Part of a small language model's weights.
Training: a variant of Muon for these matrices, 409M tokens, 13526 steps.
Each number is 128 + 24 x the weight over its row's rms, rounded and kept within 0 to 255. Layers, rows and columns count from 0. Numbers have three digits each. The size before them is the row's rms in percent of the matrix's.

# layer 5 MLP gate, 640x160, rms 0.174, rows 197-219, columns 0-39
108:112122136139126142130147125159154087100072104154143120126100170109097159105162125139111173145157162129093165172121154147
094:109148156152159161067156148110136135113140122075137123124101073124128134133134121138077134118128121095087135120111098126
099:100131152122120140178134139118152119164054135099094108141107071116098142137127141133097112097094136116136109126109160113
109:123124144113172124146104133124104120129135117112129129120126140116137160109155100137182142148120134123139152144114132112
096:114135162144174153073099147078165132097131201105156124086163123104083090115150156131150114120123132147134124154095100132
098:118156118145107114121109121121127135102113143175192110150110117105131153154156134132132110135154142154165146128154096085
105:117148086114149156133085145133124154113139096110153135102125091136145126175139173166129121096124142132163150099102141143
102:110155090128080094096135121111118113089178144113115116138141129139108124140132128115107129124154134132138150103168164116
096:095132104097123109176157126151136137120177132091135133112104125107164107149122109142145087102106137147147142090170122120
098:132091107151110133123156089119129084143145141107081132090089091141097105145135106092085156097123126091123143133144108115
092:098179137134111154150104155157113132161126095108076169145154146146145131151137119136106145102150144103170140124109117137
102:184124143150158116128131106147104169180101104109163107116102121114130058126129141142139120138159154120110129148119138105
098:152180113131116109160158109154148119159109146132144101114152108131153145109165102119164132115034096114094136118123136154
110:134087085137105125102144083144160111119121132106130140143112133114142144124149135149119107105144142150107127109130141148
090:121149095076148147153103112114100084101092116175118129135193154100123137111126105141142129119125157106117123138084152110
093:146116129167173164092122126097167082137106103105149121097080119183116150119130121133134128140142166126079136101132087114
102:131168150101140119142104106126138121137110148147138111128127114139126091128145162126129106148128107153088114153148132146
100:117116111105127108143134164139117127105119050129140100151120117116157107154156094074130172107156122140092168110164129118
085:143178083138127128137124119128066101135127109159082156154125158099144129130099122109128080149068113144145138128130115077
097:129168114144128110115154094140118119127078098151184125131147151140098136111168102128158133133131121100109129081132132113
102:159089130158122132141103153135162140122159150134126109121148153149141134147116115119096144149118135135140140118187095142
105:111150140166131151119179138103141110101155107115116149142110082084105103114127110160134154121123141118113126111126140114
105:120110162147167120165121128145132104149086137107170108133127135097104144115123136123149123119087130088110177165153127112
# layer 5 MLP up, 640x160, rms 0.186, rows 197-219, columns 0-39
107:130144134134107142128136129123161110127157131144176192121131110119094103114112131157172091112170115095103092113126123138
097:123133093127089155149121045171109163125120139148124153116111137188133150133125073127113118146117093079109111126122145104
099:132123114149164132108127114115104146092165119131172118126120117171099100131092130107160158160169121115106151115128117136
107:112132126117136134145123112074127094144117137131149123157145098168131172157103162094114169122120101144111131163110110155
094:121187140156144169050104155117162129098132137099109101125094143092118152174112165131156138112113124084120102103141148130
096:143149091153098147144192146105140157133141145187095123143111117134112114113094137133101153149159184108121110126123137124
105:141136173129119172107149124164164130145111130143138107110140157142110108137168115136136138110174111149127137127121167100
104:159147125081105099108149101132127079110125152129119077147147138153092111096104096144119126134089155136157137172127100081
097:111142129118139154103124184124134106150132188167161123129129174186131133079111099128146146116106132117139127153173164142
103:135121168159093118143112178139058110159164099136113123087150102098119152128103101145154099108130089122110122120161184085
094:106149140155159112118123205133125135116125115142133159158151173105132114143086113126118108198131132105128164108095146125
096:102138145123141136113141129164149123119099151138139159129147096116099135124133124119159153113117098065125168114140150134
090:134145081122107144134194153146150138164132174133112086116159102154107159086185128146105123129087093098091127190107167133
118:135155164096134093123106141151058143116121105081095148127145142141123090134137123092132116119115117128110098155137122151
088:129132098148099094169148085161122086110094105101124135103122133118129108177127146127144133114128178108107137131137154120
097:128101154114127206128110138130131125093092134147154193138126125123106136139155117110134144120150127143146164127124109157
098:115134145088159113113148115113174121096118137089095168113108067141107147108130132121111110101174123131092116140110113157
101:150101097155117120115110101098152107162130124147105144114132109137077154107135114160131079142117101076121113123084126125
090:116111132126134114136122150139129172131150097167152144125196123118089113147136121098154181158169126103158146144089105147
096:134105156153114128135117125109137150151143119082107112146098157133128133129119139144131149150139124121097110158117108109
103:127161134100124154127135081138147130173102060136130123095132122129142113140139131128114089150069115135104120080096113117
103:142174118139126142131089173120151096114130101130116151133119135090112177124152156132145132133115123133125145146141135153
100:118129115127125116113116114116137100085136075128123148141133114163128134141111111117129126078116153124151154115133116095
# layer 5 MLP down (transposed), 640x160, rms 0.175, rows 197-218, columns 0-39
106:144162140109102118092127132144163088089121074130149162119124156119138135128152153158134133096113130106093106145095102105
092:141158142092150109084136179084130146139091114085117123174110122097139067118129145124076156119148133143107133129163095089
092:162117104155127121117150112142107119105115118120169120129119149132169100084145098134123147121132139161147149132151118139
111:137120147096132118141119105156121120098133108091094107143153175095175133144142135135085135068129128119115135145130115125
094:132119086088122079175198108147114135162130048131119158155118114130151124131123080142091108131120105132110141139114155108
099:090135109153140114149098132145133128182115110158131097131088127091082104105127112156125140167125095129150128099127129139
108:117159112128098142161124130151136126111144090134120104114150172146093117129099153147117101123101150141146137079126130121
103:118112128121118141115137193110111139152054181150123130148120127113119097168095136122144185149154077159145111120115118127
100:165125068138130166117103176128131094120117148134121154089117113153132187143141105099106166171120142170153097102108149147
109:144124126086115111121105161159121088115130109112107193143127100147138147161154112140124143110161143154121089109093151097
095:099139173136122099131131135160177171146109125141135138121084138121104120184159125158119081115114155170120101121150132145
097:074099173127128152145133099162131133146086077096109135116114107120096120146108122106123130118117053131155118117151109132
093:135130127130132114144141106112173132136159133119100175118079104087126126103128109097166149123172106070078141161139124126
118:155139153107125120130129142150101119120150098148137180142123099072129144146134122163154126151151096095121126129149093116
096:148125157131117165119134167139125135107149171116093132127127115112160134174121093165125152111125141158100132150077149107
099:126200112125131092153112142106127143141161131122129087122123101114129114141110124125143105109156098105112095121118141108
100:111154134103135128151121131125125155115148138099116085132150145140166122117139134094094092124104103140119123121168155143
098:135110118146170117144115116146114106097135116123124108145096122121087127162135119108117127110094133180132140124117101108
090:144068135109113138156138136123077154108166155139157118117149129109147147137108161117144101141141110139132090141109112135
099:079092114090133125149116134158119166101147125114130131166170153120127123131101111136074144117127096125144154156111171136
101:140106135115143121141115125113084096111138058095131125158163099149129179105115161124123136117149132074118130141086152112
100:151103117118150151097113164103111107179109119099133115112190155140138108125146155104136137148150170109094101137116134123